From a checkpoint of a small transformer trained on Wikipedia: MLP 1216 SwiGLU.
Each number is 500 + 40 x the weight over its row's rms, rounded and kept within 0 to 999. Layers, rows and columns count from 0. Numbers have three digits each. The size before them is the row's rms in percent of the matrix's.

# o: layer 3 attention output (transposed), 640x448, rms 0.0433, rows 18-28,82-92,146-155,209-219,273-283,337-347,401-411,465-475,529-539,593-603, columns 224-335
# v: layer 3 attention value, 64x448, rms 0.0301, rows 18-28, columns 224-335
o209 096:469480486540466444523493496477487548537446493439480554498484458513498549428502504512466441491523505450539526553461433538582485451497514427501478523458487480436507413473464447496541440477502525455488517443443401509512560493546526499482505468585475596518488462438490470533453480463546577476482503477518562534472505474504506541459497478525
o273 115:509571548521454507451514500469467516537447536524562478426455449517522461517494545484463426517535493526529463483500461442485575464497512479472476525486434447504527536508541431533411457447534493459499477550543495391486502531553526569452475487461536533507577526513510479480506427471602519520474480516568527487546511525499369472460523473543
o337 108:492559470529490470467490476495446519528482464444547427426528455607516510493562500483445477447489527555566457457541461470510508485460427474485473502525502507484479500548513545618475442501497565497464474553427486528499481441481507509446544521422548517537481486475536470520452465591503516508482539516550473515529492557575499521502471432614
o401 079:478508581498499519529450499499635473498445480514390505513535469526481475548475502426535538456469503492507461464516540431517471492551488440514535567506453500503541506525559470547480491516543490524471511518473489441523506497459495547433459503584473451499517529479472496529509516452497501507528438537576415501519521513523482467486478463427
o465 088:487538497495466484499540474490514590499521456499536549463423493510567395493561454522495522456554517530550576485517522579515490455472420479521560495526552469509543507473528463444499514478463480482514487468463522579480519540494456509595534513451504568535466510570501464506418485461451419525483474502520588455486452462488467538487475490393
o529 088:548464464494497480515532398531414460430462513554527429477436567491545453469550487494443526502585453543525460470495515552496465570496441360512501498540511546487466541440500466499444461532521523559569530484525455539445515469511513563448533461493456509480528501531517478546407521530501482450514516511465461535451512462509517441498561483500
o593 108:554498528471522524506561467467460501438480454538519522445498447513522477513558537568550575520473525541541396453533513517568463540479441519567427565444411497497476500539519465556491480527555431428451467492442459501473507504502561532502448484418579424522429464527525519446467509551501528506462542447504539560519492519596501502514497504509
v18 098:486454615535433466428522545517512493529497566511534519520505500618564520519507596513482532452529511528546482468453524557466557490531440514507502496518507522510508502552488494457494471557486432434484511500476556419481538551408523451464473544531546533522493586474506490471532460494565468491484503539500509528505503529503491507540432506476
o18 102:477468549507492555530501492493407494503439488465578521459527545442506529553537403508495433465483475471538515430553543478495433466566580481457443500500466456471505581461499491479472524533474573503504595435477431549483555465546479539471514485523456550469471536511544508564393522494531463465537473438446441459505441486470574508473572470426
o82 095:398575547557540514487534553527509490441552498481437458474585464482505488530455500479506454558527543551399499503485454485612479528527563436395538440571534514554513476492440434502476470511526469436497491491486449430512526506489512492442571461483488557533513496484523473486459509526518459473544492482505564474495491446487535523480482514503
o146 100:350464578468452446484491554438494462502532530534510521512546578502484494423478570511565568545508482527488492560529461438503529540496560519490538529502541479466485471442551514485545440446540574452561499373506452518548478433520437457456469474511487506500495438462482489502486538532531505487429488464528545487444458491467514490436438523511
o210 097:431542426495512488537483483498491457488522462521590518546517488472520534413417607524556571564514513516544471514527541467532545544531459450472584518451546492533476504538487526465604462489498527539518506491494445499454485424573454504413484518498468420468545455491495564495473500531517506586545509504489560448494496481402459486520498497485
o274 107:535486472491484497555530473498481545517497474495447486510481529485509382519451609504490557566482500502458575544485517531532510481497544472516495496504482503396499508424511521513496487439478487542477459430450478447521473575420485455468478485586482524556509475512506462472551484536512552492444547510541537596455530535565506536510542560529
o338 112:504503500522481489467459453495513463500524503531436448444506525524470462475429545484510571501547569523500512528500481464497474503540476494463511500505484474463516493497560548535422486487557485486462494468520494505501449532520576500455460492490464404439497473469545460494511498544458535459548496488576613527503449489466492545467433472532
o402 088:438520505561544558509525528408441543510479515562558506626545511470550469509515478498529457492570446544459514510556484463552521484474497508495475500581542545507485471468411413509473478531516519490526495415425441523454562546546436455488551550519530499501521443570495520505490527580496499466501526445487542458523472445485491494487518498481
o466 085:485542477457467554505509473448388516533450543454497527542500489479468442520430520497427515560494451473486521472498541449553530497531536491538495571474499472478472484529490542490528536474456533514482442481466513522510436460433467499487503469522565549459487482532444467507538464446518557560494489526550480578496567520482408427454560543562
o530 083:496498499507404467532457547449555514508521483548461494521491488449506534545454508494573465473458478546456563517468533526492533434504507558501552547541470455527442452492514443514552476498439424473507503509560483475483450545554542497466504561500477505480520402559550465506540450500503513525543488454485502514530512517548505522511528642470
o594 102:452546542553471496499571469502488500484579426581523512528504521458480490538488508476475511497530478516541637539558437437567458527507465498423426469456469551406499489559501452491493517518528436521519501490488551429528453438558519443502525522437501487472497529500522599525569508515429521455482487496524512506539453437484437446454470481554
v19 096:476463487619497530481455510529446611482459570467562560466533425430488519536478450473496542530458518401455494508499534493498516468508583497533515529530505503557473495511464498485487451465498534533507486553495413482525442506520498515501501491570529547508500434474510472512436462514543500520468487463552529414468503460505467503528517446590
o19 090:466488494488496554500471470487556469518527506473487461489507560510511413543491576491522444504557452525459466454487524444462490513496585535495493538441470497458469476464478488471459521542499485454500445471556549558487471478439469499553484513462495361466510457488447446468535466460429505525497504514526548493474485453501509467518539594453
o83 078:603474590456416548482462530485451585535538591432497535491397484459484481493460499469470513456487427483513562453556544523468539525503467498494505539484472508479546547483538435509487576495471413510527497494567505545527507619476491519520570530456464557455516547488510532473519434446469524502506529500501485520459512437529463514541571537595
o147 105:482466493441489510532556472467447510507517509444511439490522589496492479489506487608501466483556512516475504519452498540501487472501434480464467517637531523504494463481642514544524515527512458480506580529547483522509533578532501522478541546490532458456473470556561476508543482479438505493502503497527518634493525438491510460484536504558
o211 098:549480483482466461467568426443510600573572500530511494490514582476499559505510479473477481471520421494521477505489482517533591495352390528533530568502484473475478525556605545448519478472471507455514530474498506498533509603530528471528549483442433465512482594540480496459453476478508512512544451486570389551454457510542466539568499429484
o275 106:495483525616462494471436505549558496522525520502463499437462472517504552464500441417544528485434572542541500555435481482632506487505507499518456488487460511547511507553511534574531523526468487576567495512482394529508498478447550517495457508520561547464575587521487461501486491518470475547510554529455475459486514593472554453483501489426
o339 117:460463483473437502508549483502526528526528448511440502499528496482438528481520501474507438596418516438504478500468553537444487503490427541540450529539480535534533551484578523560545466566519520549520512557530517518508512581489593566522508529503465464518532568561479575435485428498495464502500433525501533532569534468512516461510557424555
o403 085:597525499487538490475529509500351473462509493449558498521536509481532479509487523500517507489564475490673531483553592539490490425406482510500517532526466495434498450425485489491476523524572486455514581454548549525449553514470535530461496487469535460484514549481507532552458511440500434515494485471463449552471421497486486525508478542533
o467 089:403601446439523477514475573495500475530452475528458500465569481494511525445427477531477534459459472480498514535444517436476491593496510534472477522454511478472584548533615544499499496531491539493485472496509488439446500530531521483522484554545515499502520536477522519508532462486478444490568526492511500412466488545494427482522489474493
o531 102:515496528464418495512505473484492448504492507522470461406498510469480364480437421432468458479466460568477526495452395395501433491503505499434445535449453534460489538420489482514545410479538469544569470488449531496494495515506503530524517441558518522473500571493489531454545511437490537458549537491506486491498453483550488518464561423542
o595 106:527464490472444541550546385506549564539491454566452473539545521492517490553521482485477375496521472543500481438515519503465548498502458478501522464477464467653503570559542370555543463499439530544454512501495518498537502511479524423490453475478494517441461507552454502464527499476540487482469447547538455506508485513511512423480466447499
v20 102:513527437579493488480506496511519476437523431449489541455484428597488507485506463503440532463522511461539528526528477475512483548555435499479554521446453548499431482450485511534615479521447529559464526478499515543509437517560539483484503548502593496511548470498465475486541498503522472565440516455496529493532478545525534495455512475470
o20 094:458551596454531548402466485519474449550474523521542479587555539450508525525516524519489477533508497484513341432556536490402505474492523472528462519522545466540555510519577507507454545518512551522540515415585509521466506501484467511427455511479450523463494491500579530465443545496472535452541514478441510525508504502510495524531489475507
o84 087:514509466537522536523531506442385428484524577510496494548523453501490454525495481491486509477539459516509496480503446551545421524469602411434498512509514510474514586490470441513474536481501495527487468509443505438486482565464558477470538500443528512549507569508467509526470526557553438494516510530444505531456511467437545521520452427493
o148 093:433462475481535496480565502519435568525439472419547535554506491498522511524548444562492491485541486474450508454482509516495462527494484503562483438488464516487500441517488487561393460482482465527433510513517540483515489407494519483433538564590558419419468562540535548533459562477510522454473475512449567520476565509498467515475496486427
o212 101:477514497416508509479537427481512548524571464443498544513463565558537533575518531477524514594546541536483529578512577498597560436513466471511490495421534475516484480527447505517479505554448513467480523535504496462602516506617502444527511510522470471527526535528525522545462433481529502558489478457544551495487552494515488529490443589545
o276 119:526451499548521483458520440474555506462606487450474462423504489506494500556497472476527589490510519516497538502566493489498510517476481524518545493478420531539481488498491558489510460543492491531504544478505505476522460521530551517537464466461523532557504498428537523439535471495466488513550523541518520452468458461526516548491506546503
o340 112:475456482514475525587511522506502524437485519453486486495487482481447471508540450453457582533518456558490524449606535480530513449470454528551495508540549556523538469478513521568437515487489496515495515501496493451507497455466553497495478394511533508587515497513483595469483458498500515496422517524520623451479542413507546517500476489445
o404 092:463589472538616471459538493478458475513500447612477527568529466458536487502431525604495510500534506537488522469453441477534432497496516486532477481475486511477480490483481461470478497524580468508485475528464502499495498550531534475521569519453488540474499510570527556442454514599528476472535553533508540408579437515471528517492493492454
o468 096:478528510533474469447541516521575580518443425501512425549437546510537527494498533469541484580476480500476545599444570504494562560509508489614425510512481505559572562527484580459489487524486448454525516604534477458513510446500503529507575551546424492491511409524462524558494486498481549512474498490479481478463464460443391486471447460490
o532 092:545539478542540411454506569497505449463446552546477461496483561457492425515450552437511466467442530434506528542489464538428519528497456480480495512536518523538515528472500472527519472499503500518518481487544556523491477535512503510489493540449480401477448507447512557562534489530505526485460459507535510512443418541529522488496520500533
o596 112:462477490482509496523461495489466510527559473572546499480502488500540544511521522470481396573482463500492482519521462654558516405532495483552516448530562456431541453505495531528527575447493492525446482532533465522515491560518473476424463515616488479508455501493446493511499465471518496518452482510439457476502512489454541495514508482525
v21 103:481531568587529471457478525530452556443535520482517544518470521465474494545519482455530502444524472496440544548506519491415492471491479513534484518469413431505521544548478510528529462475475480444427523459457565513442471524478486496533492473476464520455516555483392522458530470486511554521503479470551534498479478545445458529463604523535
o21 105:476578425432522521502465481506567474485478522550472458513510523543444524418478507502550515571519531551501579451500484519582512527395474549501548474526489542455511469481477460548511522447458413517554557500470491454529547525500446552512437510515507501553455486525571517517510539453403484507530572467509523530462524509488490428513491548418
o85 086:547480486523516479546537484524496589600492473514510486504484424494544572567436483477454577479428493512522548463459440475534494434496465638507482548454480472499502446546530540525506476496581531578469503501517461539421529459457506469485449543500483498464557353484514495501504475500515524570523517482503477546446499548487456525507426423515
o149 097:543483565514563482491458490455477541512608486387469497436537552466525485496493536375475518497442485528485578558464494475564512551528472510484526529520511473512540540461432548445504491465439515524538477553555514468495462609531537538500548490495495500494453531463524530478572421458452530485462455455501473526526551497521493458529527496507
o213 095:561499561491517511493497465485523507555481544492532574465518497505512458528473491389561479470422481499508514539568496418388504527522550506503455504542546513479505484468502507505484537551525535556543533568548554541512476464461483503445450489535455460496456450516517548519549471479467508522496551476498484557493477503512551494508458412469
o277 115:488445479551527448471489505568397496475545492520494521517512494466504521474525473510433606545456388398499480463444518497474509494523519536481491416498513522427506545586509506490494556456534539495394578519453516463472478469427458455440538528547513559466471424442508468532491516557487481534498458497495479544447533461519539538495576451529
o341 115:460455548520552512507454522481507527482465494506514515498559484490537483430558558513511495472457455398483492551491513460474548457585564546576500464496525407474462455502487504480491467491560536446528538488511411461475457496535505414493480538556433550464506479459489513438530477478476528523501433455536452529533458489526510534491529512548
o405 086:525512507500497501513433502453535431537499512436380497558499480554537495558478536473516476514435540527449540503520556515545478513533444450419553508487492493536528509507491517506528439472499500472493529440534509462460470510497484537507472512477432444520555471442519507466532520478496521425503520524446539515505527504534534439526468431454
o469 101:521545528524462535478513423491456441484470500450470504507533556496491476493486538471453507473485442493393535531533486474505485427559479542508604495457451536551470436459449528547484482497446481542529497437448583524561509506504553546463530561459467449453471444479457481548513530549521593495451455455491456513437491463574531496459522493523
o533 088:480550526509405444514511481464508465475535506505467480563566520521473506468462422467511554524527472459544449527523523498484455536492519549518515550490517565594504427560509501516494542483456509442500504584548524518546519531472423532446493504523560523475561456566545535460485540473529475500467515500478510534503507525506506474628571553501
o597 105:509603517518526544555543513420462479528469514505481467456511544518457513583505551480476461462583518562497477540481452578539525568492540485540513493483542533505498508487460513463479472466546498525497511526552495429603507559555564498455509530520459520527543508497509535508548535442559442449488507559411518549443571505567514472491472467567
v22 100:503511485477508494496507478492514495563516529476541429515498501469501541554549484440613572523513575480572484540563488505462502521564461496480511560467539450536502520510514481498506446548473471509524450528473461475483456477571498503512489520558510545516446459450565423551434401472538539494463523450518508503562490500570441545567489506500
o22 098:556485532570471516564547531513493443508506487514502512485528512527487503507500386530436498442524511448499496484366454461542507485521550475514502495505477520483486473530445493417507448555546464426463510445497501560494525526388498494513561533486502531498605449508473469471546509596499511496459491555547510499463501596524502529517489467509
o86 090:494520490470458540457482544503473563555526465508553499457444492532529439450486480533472431509443443527551526517465536623474473495529389490490468518456421454498526516506583490541522595447459463535507501487487499518497509519543454535546555494546455490518567534545504505454500524455488510474524484467490475525508488567562500528523527527518
o150 099:466521510540583468524495490492460505544535506532429435481544540467438468530520498453433528518446492550490512547496524481452431447480486506478552551489544526518492584475522508450616537450509502555548480558503473462459511561517489435523548388426497504520496470521467448530513477532494425477474533487527509520492465477573583467501477451531
o214 095:569423512535508462476507481489479466551481543495439509421516528458508435461504479484457444488478414465453481472471518496510551532437502548423546471508488460526485492498608518545549565493521520540515491515506518422508502525472508555482512405509515543479510538574536508425607520499465482472483496444452465509478553562528520472552506518481
o278 106:444512417480412437481515499415502571457411460528529477503455575463471452479515532475562541592512486522491408457537471575470520466532519472465461465524475485543489515484499519530540529430469548530502494554444510436507468518568447448485605571547481483560477465553474479537511475520526433469502593467540478493523571446419435448484441526592
o342 128:482474492474504502491490549511548551495480449473441467442495510478496555447447531495468440541442411520464506514506472532352504451530493487552554536477474505528455519484532487501492503381447558499469510536555495464498487502517520384577531508512491530539508485498510591501464518517518483508482464477533463462567538500484484470504454523539
o406 083:522468460477492514576531542494390499540550505430505495510529482460481481518565484440396432479458427499611544491495501520529492493496500527480507479478478446519507437489464587432477532526475517491458499414484499502485499569447486562477529517454461453467472512472522464467535455499535516492572513496506518563467463463485500484490479529501
o470 099:478489515520542445415450513518481519411450493532494519507517462462500576376558527514501498514530565572453430407524524528488582475504545451490453474481497575466490437419481610482518496529545507480467512514424469515466435533517495515583556485520555486446543556527538495509528510564463561508497541490533529520424497496469576508480439548548
o534 096:519539530605473521472498456528519464612495483507562464535423494565524475504465473497487521540561555545563492461547495481531505497511494546542489446385386534545510472425455534471459534472534483496483503528489505541472557441511454577415464445480497501505474536509492489471496496501449551444551482532495530487517535491496510498549528571414
o598 112:430478532515529523506527477523606518437484510489470458433477527464416550484463454463467561443564483519521548502541512455492564533452522525622527450503583609624440532504565511542484496437458432538445479587465453471501515455439532465500521550441437475550547498478568566478496523556532485548478570491489542500521488549459480396466483474458
v23 107:515475519491469490505466493488471507464503564507488504481477521570558461492514545499493548431520572501539499501493524509478511452551503507485507519544570440489504493543493489519558506525558493582473492477528560572482509463512469520523490569456486481470544508488524517531478547495451478511542473507578514459486517453547492487552586468455
o23 111:431547472525504528533568486534506515534527475459498486537470540523589556449463456570456483397501466547461517552487451520463453502478476507433563574498524530490528501521417458463482485455422461490436450495443488500537525508413505517539545463488559502494544530480484521483517518520525514507461525518476490492495480483485515510569476516619
o87 099:405530438433499491481566589517481566507493515457471496499506479564523485508459494535510538501535469569449504509504496552474465511546468479385463508443531457495421545501539487497471482448483508514510553518484524514517522475571565484435579485520479474516422502476482516490500531531476461481490527494482554440431455497437470491463478468557
o151 105:501529507476452547511493401481487493463491525527481470516577482553511439487481504499457503464466502520540551488513489485541509480544484523512524541451524553552512572465525524470463520457544495615550490578473512514421462510548365473491538524500489494475531397509514424435527513502527498544510564508480483484478527478557511478427511520541
o215 100:545437540538518504482494401513513438545490498594483494507567443410515555446518501553433473502462457595560524445530534491436483490519542495464461484449459475417436488594558452497529516498531511559542527536470503512516503520535461469536491495515509546385452476498517433497495522475515512537533529540511458518439489490500478473417573500511
o279 104:459477569549493506492562499512502487459434558413443533484563490479470455513586505492575485563434558412508464496528614519549507551492451478496486472492490511483556477469589538477524437552495650515582524549531523523487518539554516479496425414551522570545494517428491550515498528443459540497508470474501479477475479552532529509516561506380
o343 115:510506511545509555547477500484514530502393476496458441466532478474437495486534484496517450562453486440508490495508472576576462524462474533488469473502477490483601508492516500483482540550499485519560492539471485540542532464666516455466490537456521542488464440458516477514525484447474480466468509470467483504501399474518427511440515504440
o407 091:524533445496469496495566523489502493579536583604488541522480488502578476484469504506487533493528501544458485565531439583505499474475467538479507492458518479456469489513500536509509512471523462499476498534398499478500511511450494509525541555483527467481487488502549473505498545601492461508532577530502556429501530500421499539494481418578
o471 098:498508510506565474477489514480448480532462450527499515529571460480518592553576509454530479539540516487466408476491499467493449553585523437492503513483490514522473480493477502576536507539510544504505493449521564519467502542542489513503406500443522420570512448536502590560527542508472586520503515516506458514490550511433502545489506528470
o535 091:525536471471459481489526523555564530493548462500512430446554452462484431497430560521465438499522551487496530445488503436479427464547484450508548490414473535512507490543500485511519459487425482467462522467519582450551514506520558535490450535521426497481511493509531496452526460575574502466424436512548503445446556582594512497450434574432
o599 107:468495481560514528498503440458499480557400468505486535564565505563495494519523478489469434511457437494463395488498514513458528499470502626475561484551467513442613515437456572471531542439414495450553521469493401516484531490515424542551509501498457567496450442469524465554503545480406503504440567464512486490465464462488480504485496441518
v24 101:545490476423507514468516443511512527450556488476495460483475504554511510406491509530551517511496471461508531507468522494504552488466551518514474548413423478429511405508511492488452421498557509485529525503504553554423565536515523492512463555561513467542576532555485523473502510478512520521453557541481490465495514510470556510459494497562
o24 094:474502489527541465496584520490554445516460561496496505525591475478462546507573472536495500428522513548548533467536520444478526492475475565461497445560429474538501549511560495493507517540458478505516581421442467498499464437541488514515513465490480554448493485532575538471408544568490471408521441407524505590504427554456537450480497441461
o88 087:415514465565551471545530545511495477526453476528455568525532494558503537513494442504589562485528559533439581492494501473546489498525493493455470531437484441552499518501509473514493380492521507589499491471426493487437510482435464523572500517535510474488438472453582471557435540615508484527457494459537494461448507499523543514472483471535
o152 097:464448470523436506496545547540473488516488537480459486550454432506522477515547502526474495460475491488526495569490507462548563493536506541485516483533487517511432410495439492546471467514498473421510521531591409512500463432482379548509511489511448499515431372428425514510481485453506532485472491513518499538493599481484447551536522485473
o216 103:464543480513484521474408553514566439487494508507455513539568461438462518514440447472482501392512526513515447537519532475481489591506481467493458482478516439502515521464444525499460458490516561507471430563504427497542530445465450499466504503498474467370439449493538414511509490547482561524520541436527563487526465553532521471523530521484
o280 109:451494500531447469543440543510464581509471472561482521526451536524492499472469450511517507585404509461476520470514466454466506467466482550539502468477533443551470489515539495559465437512481535487493459554579529434434456498478535485526461536521399480490532454476470607518484491537528548525526552533519528452518560483530547538499512478478
o344 117:474492524503596528487451448488561541505528490478408495495464505472563522427486419511534484458492464472476521475481452471529509565488482481507501468487529487482408501528547497483515483427518554410514463586568556452509443495474487475478520508481356446475491455470481518573568481490452444482561567476466481502520520465522501518499504485487
o408 085:483464436525441521509463607452544471531508570527520487565524491504481570469428494491489438484496499574368506500482494534557551559569515526491514560494545521495540528547490573544553480496584492485450489513521492518481476446486460521574517464463515497484507454486508453452458481506536515485426528570524556479545492495451489531529505436524
o472 090:504449516564479498457519450524476559492441497514460511510548535518453437478518516450537422500512530488552545445436459408466517507524538608571482524501500562552508481522486482534484540483551461472501494545482487475538575461415525505508557554510456531419476439564478505455473492476606592493498511505548509529454509476514529456534478447481
o536 098:448566532460531485547515480512495489499536491470439517465555541506401530565485529485438521544505505459473582560499560482480550499504453469509525480523490469488544546488448488491487498508512503433490473498560527499453532544472597546510596422489514507540478530494464585473534455513479512505500427491528514555495502515548513536544496559425
o600 116:534548498488479548458552564473474462563516546420530547552492469432535494523511480539500462483511460518511458479465502501543458574496509488463500495556509529468479516477545539537503495471460482484561500548517507460578545432522491499456470549448404574453523472467513451515538546538444540469496501508448485479499510492556446468546515522494
v25 096:536466472511530500457546507523535481534493574525486510433463527492551456498540513457557558459526576531492501520477492564497502468507486490447508491593439532538587458479502502545454483440567438592480558518457509536462557500544507554514484510524489481535533494479499548472477436529489546523491492597486523458524489487456459541581509488507
o25 100:576498496515488610509499445519498481470474540495552509518548484464478543572464482497538496495469468448515504435523577458503507483530529550484441477479430449478459565503540519524505495505502532476510541374500529459471402496496516474533469445484524535493536392483519454478459505505504484430562469463448455531469389449472562488444542470422
o89 085:485480503484583541470393468506504445506609531453531477478462502445504434524529480427514523457466561487495517509520488449501489549490543497463563547467549542451549543555505455468538481474531538492503512400570525502473467587407495505522511441509469493566512503529541506511510591534461475491460506513518411535522448482521413450528533488554
o153 096:484468561507487509470431539492455579563428514501451487499507406527502509485360482552488390517503461508477452489498468523526494483471588479487544558431511522520505463494490468518541485497561492479482480480533472542536454472473438486438502512542547527442436517519515495523454508475503474494470492478480555488532526550537470494491507508582
o217 093:552518554488567423539522569490478550511500478439476458550520501483528503465487527472485500490520522493565537451477493441518555475484455433462491530534505497492565532487437569496467541536471487399455518496535427480533506568471438552510528493490508536482431478540498509488499453494504576499503516503509478462521461523480464489555493499482
o281 103:492467538466525393509493570483536516541489464532495509452487503507484496450508582459515532546552542436508598456532522428445492508513506491510505523440567542403545467541491426505433508528510504550542537449399553552541455521437484462507504533536415505519502455453493512455494473489474480539412524526495463493501479518434446582485495494561
o345 107:486483506442528491507521482522421451488514559543492504426525468546512499459478566475493518461560547496550449485496462553423553503466511425533465527461499518510489457532525464525476474524490520571515506537507582539518489469433404539456435538479501461499487512482498502509488454506464508522461505479534506534519569575422480481515491517521
o409 090:439497596494442563452410452555540518480453492455535488535489545509537530526463491462486505543481498447573498500483583447534501486480470529472539555554582519491548511533503465510516496458560442468479521494599474499478582483454514450512473485474567532517509514534518502534469514393429512503467448459461454518426524466540461488559477558529
o473 092:550512532529512481420493490468595483490581513510539449556545455473529513473404519526537488496457533500505480516528469434469537541496544531549403506437438487495549562475510493473500551517522468458498443565470546486531461546543461467509495481498515475466500478472550446483563434463489503517517460488448486492494490517545464499567586459539
o537 093:501568518574480533506488469525572509481521498515448477509486541549511501526434475455478498495531485511475553572522496438450500522492418488498519489447498525510517456528525510565501501457449492502556509518507534466506502517481523394409574502470511514474510507565557466487512550526532515450492455517439461481585515442489506518455502525438
o601 102:521556479472453447523501492563447571521471508496493489457531525564464532497561542518479515499538448508553544511519485524520452425503506426508491456468537471543566493506547533516491476539452500489547480484551479481542426519473445578498492539477584527465529509463504516583494485503488464494495436570506453509476496492533532540466449531547
v26 104:503484457402469445489526469504515551479583513551505516446457476562514475560506500480525561483493425446549521524457514575511442548525435494500505492487565464484449492552492488481469465492590465567535455529536478538455503473450566497496486472521538445563532454499437542490534494487607458495524471559488520508496485492417506501519494526510
o26 092:504463502536497496533487512509462484561491511470551450544505501420517521602491476492489471436515444437527487437524511446474492456508525465443449480514497490509525559471531498513529491446500617493450542500474495517475467431516486547480511493451481529461477594556529482507476442567436487431476478452459468476466508501490521486443521417502
o90 089:453441477428558548449486485515507437470525556463535494534478488443494432490507550522506422501546444508549482522497524473485524516500501409415590549524443473544460568567508414445554504446423488419472511466483506467506494615420500482492462501533509423503462606564510498409516495488435484472476484473469588557548461456550480445505533514500
o154 097:448439431464524512496404465495538521437449529473490494584539451531421471532448511520527509526518572479474499519476541492573519466479512509585505516482495489501503462542535468434500507540506482423503467468496461502504538519428384486448540527434459505453520499499429531496499467477528576491488483528537550535556456534470498490506519442522
o218 095:507441493483485568498568375517565463548510557546491537606581463464439509469467515499430487522544424553554490459515427485549544512547559460554541576492510527507529451545495463514554563505538466426450477493477460511537501537428520495498467519469446533434465486547490525512589494467439531521508482505553542489470535546494515489528472501512
o282 104:470464478507488444493502554462513493447523524465492508458506521572548528412463514518499549548600497536549491517535551489468584541480508470469460511539510469469489469456591480545534438577490523470529516502518576445449455516513505511539441429508465482512486554434518516500480497516508483566506492462454484557471543526563476507422451468448
o346 117:452499526473525559540567464551555418473478567531543522536549485535449521463432506480424559502485527518481492487531447422454478511512466444536457537479460562486404486515520486482446484481487434613510471515477529480528562516501553486512449485533461468582476551457568614457512472511534484475528531513521491516524553464505518486525490472459
o410 081:431458477505431489508472503561499515552462511512434532484492545422465552487455459572557482413552475520557510450501486486535506486490507474507546542467557536488479468451498516515525495518475430471511460531485417547453489466425444464581505487517536570486507460583490517514481501548502502571453490568545648515485456514448475519534522523500
o474 097:516473479495469464512529493478504438497515536516484501528504385549502409452531495606480524433552547489481494483512551489481589417536509384494401452527467487468471514482539462563503527525383504441479619463451387525497497486503534479487609466449471517490514491580499537503513511534497504530496508583510516475527537530465534420470479580541
o538 091:524502554546468508543496525509577465524603477516408430441538472504519529500564520597482422478547456557439548495466563515563472547544525401525442454449417474543531474459515418562580481490468516426488478486473488452503529495497495542501594482439491546516483526499617496552484533451452570445492507496461461521493548505454549507519508540571
o602 121:450505506523542495536655497548472498528497495517449499571487471443480547508535521460526498553486479533500532543509544481544514442555482466605544503501539560541463497469441469475554541474523478537453487448479490560453548482522513406526415490464471461419507472535503528488522494477512465514571508424523488444468543434498509531537522444501
v27 105:449509500508524536463449591471491514482562457426478479464566518432527478410550522534486526492459509452547530548429565527540479495500439513449522521482482488501482458540491484464517500591507452495490462458516583506489493539533446448498509479490502487467516445405519571527565543518510464527567479498501409454543499519496470463600510471474
o27 095:456533500546454507517534534552531561565504474588475474455487515547505513480456429451463472506561502592473499550494457500491524491544499483477542465514535482424509490483484431432536480463434557518463521570503413482524469480501543476564488567526540467516467567526470511500469471489481568530502480553520524484542483512535461518449494476519
o91 088:446542457451487470439478414515395537506462510498505433547468481539514451527395475461464504486540517491506535527529521508523508427467493535524384552504472510543463543523536451557504497500508500567521518566498529456572577481569548533442480553517478500504473447490484459527519530505494504515567463551562444447528583453518452442509489461464
o155 095:508508502542545514481545500437558426450451436516556448431554544615499480488486508480500472475595599536520481471543496457493495517458420559497473608493617506479532493520463486486463503508531438436493522522565596468507594482482496529507441501538481518546514548473518511437479463543512439442508536501452594440443525501508472476533443456508
o219 096:560489485459458524468449507458482427547552502495519511475517490517449377510531496503494499486593514467477435429538505551490456519446493506499476477529480543426467503488496451539478498507555525521521516544517524430539499480502527546468467503520536467489447571575487393478454516436505455478512480539549552473498533470538483458470558596569
o283 104:509482543508524482492472469535474541467516471413507553505522468516446432455554543498480597507467498446558488505504494486570482521469586514527458477461477475490468481532525527484558439501620470533508467487540484476464479529502481508405492398528490483425500528540521454494541543523471491530515537532463489532426553595531475494528505513512
o347 129:516560536542525447477413536453507518560501509411568519518527466523489497527522505562494492528480527512492519527418531538597505474520504529433494477523497482479447539529540499410555482486586485432506512550501542508545463568480429444421454429543528467482480489509421533521494436479519440514508544476462472496483461523556533469549541528464
o411 082:483479488457475478526513420470489518443469490551503449513555442473511539472462502564486513517551488447523473486542475462444475479478481529602501491453449540479477519510496431485520518472469480536525487489560484458516543465570535516505465534502501546510518505546491519566510480443554561517529482483562450553531437503497425489393549512471
o475 100:530515477484497500494572435462478524513565532460507559400542463487465464513524509569523466540513461521421472469529545523513465499491570458480514482491561542477525451498529536459500529527588517467509487485509486504482438499541517550511466470449517524507449552519467502478565539523552499481426518517511493515494475487512574452528511568550
o539 102:503552510491504551450529468460552535450544460540419561486448422488491518430487549557540514500541512476474528480517473463538555452540530446547481471448447516499498367483473468471434514503426530384534481503603515473495432504466481503525505491536540563521534498492460557475463539486534489554563407480477454508565457513504394474569554545515
o603 113:530493504475501501514453472520466490462483496515534475455491552529470490537476478493524474433557509558507494406502478424454434525427472482471470449574453501539507553484513535503460455476455416475552569442535510504550466462425561522522466444491496518466472544568509450555381533525553379479509537452476532462526569544450444519492469476453
v28 104:524485466592473557493508476517511474500484478540530449540484460497492527554460481525512500463601478401475526507498512432535471585440531494510533571523544573478484425491487499516480530553445484505476441524487576523514509458455488558430546509544408484481510562523502505540497497533558458501474564524485542523532503548572514527523506558475
o28 116:412591534551565488529541533531558517523543528501376471551446523550496461456480559506536524515520478664490522586454449516504517514517433419446491532462563525511492498499432480492566490473477446500542450557534461422496521543519415509519509516480532435461424500507455506507527498465475515533524512518533494474539522524491429501570481543602
o92 092:569483471460447491568494501433510486548457423577523494587572467526476451538520474540499505462409427490541472489479447449484505479543516559467504513500550456514524469477529513446530495461513477494519531529483562575553586455418447470535422531482417540506505445508476477511504515529589483500480483502458585508430448534587504498451481420479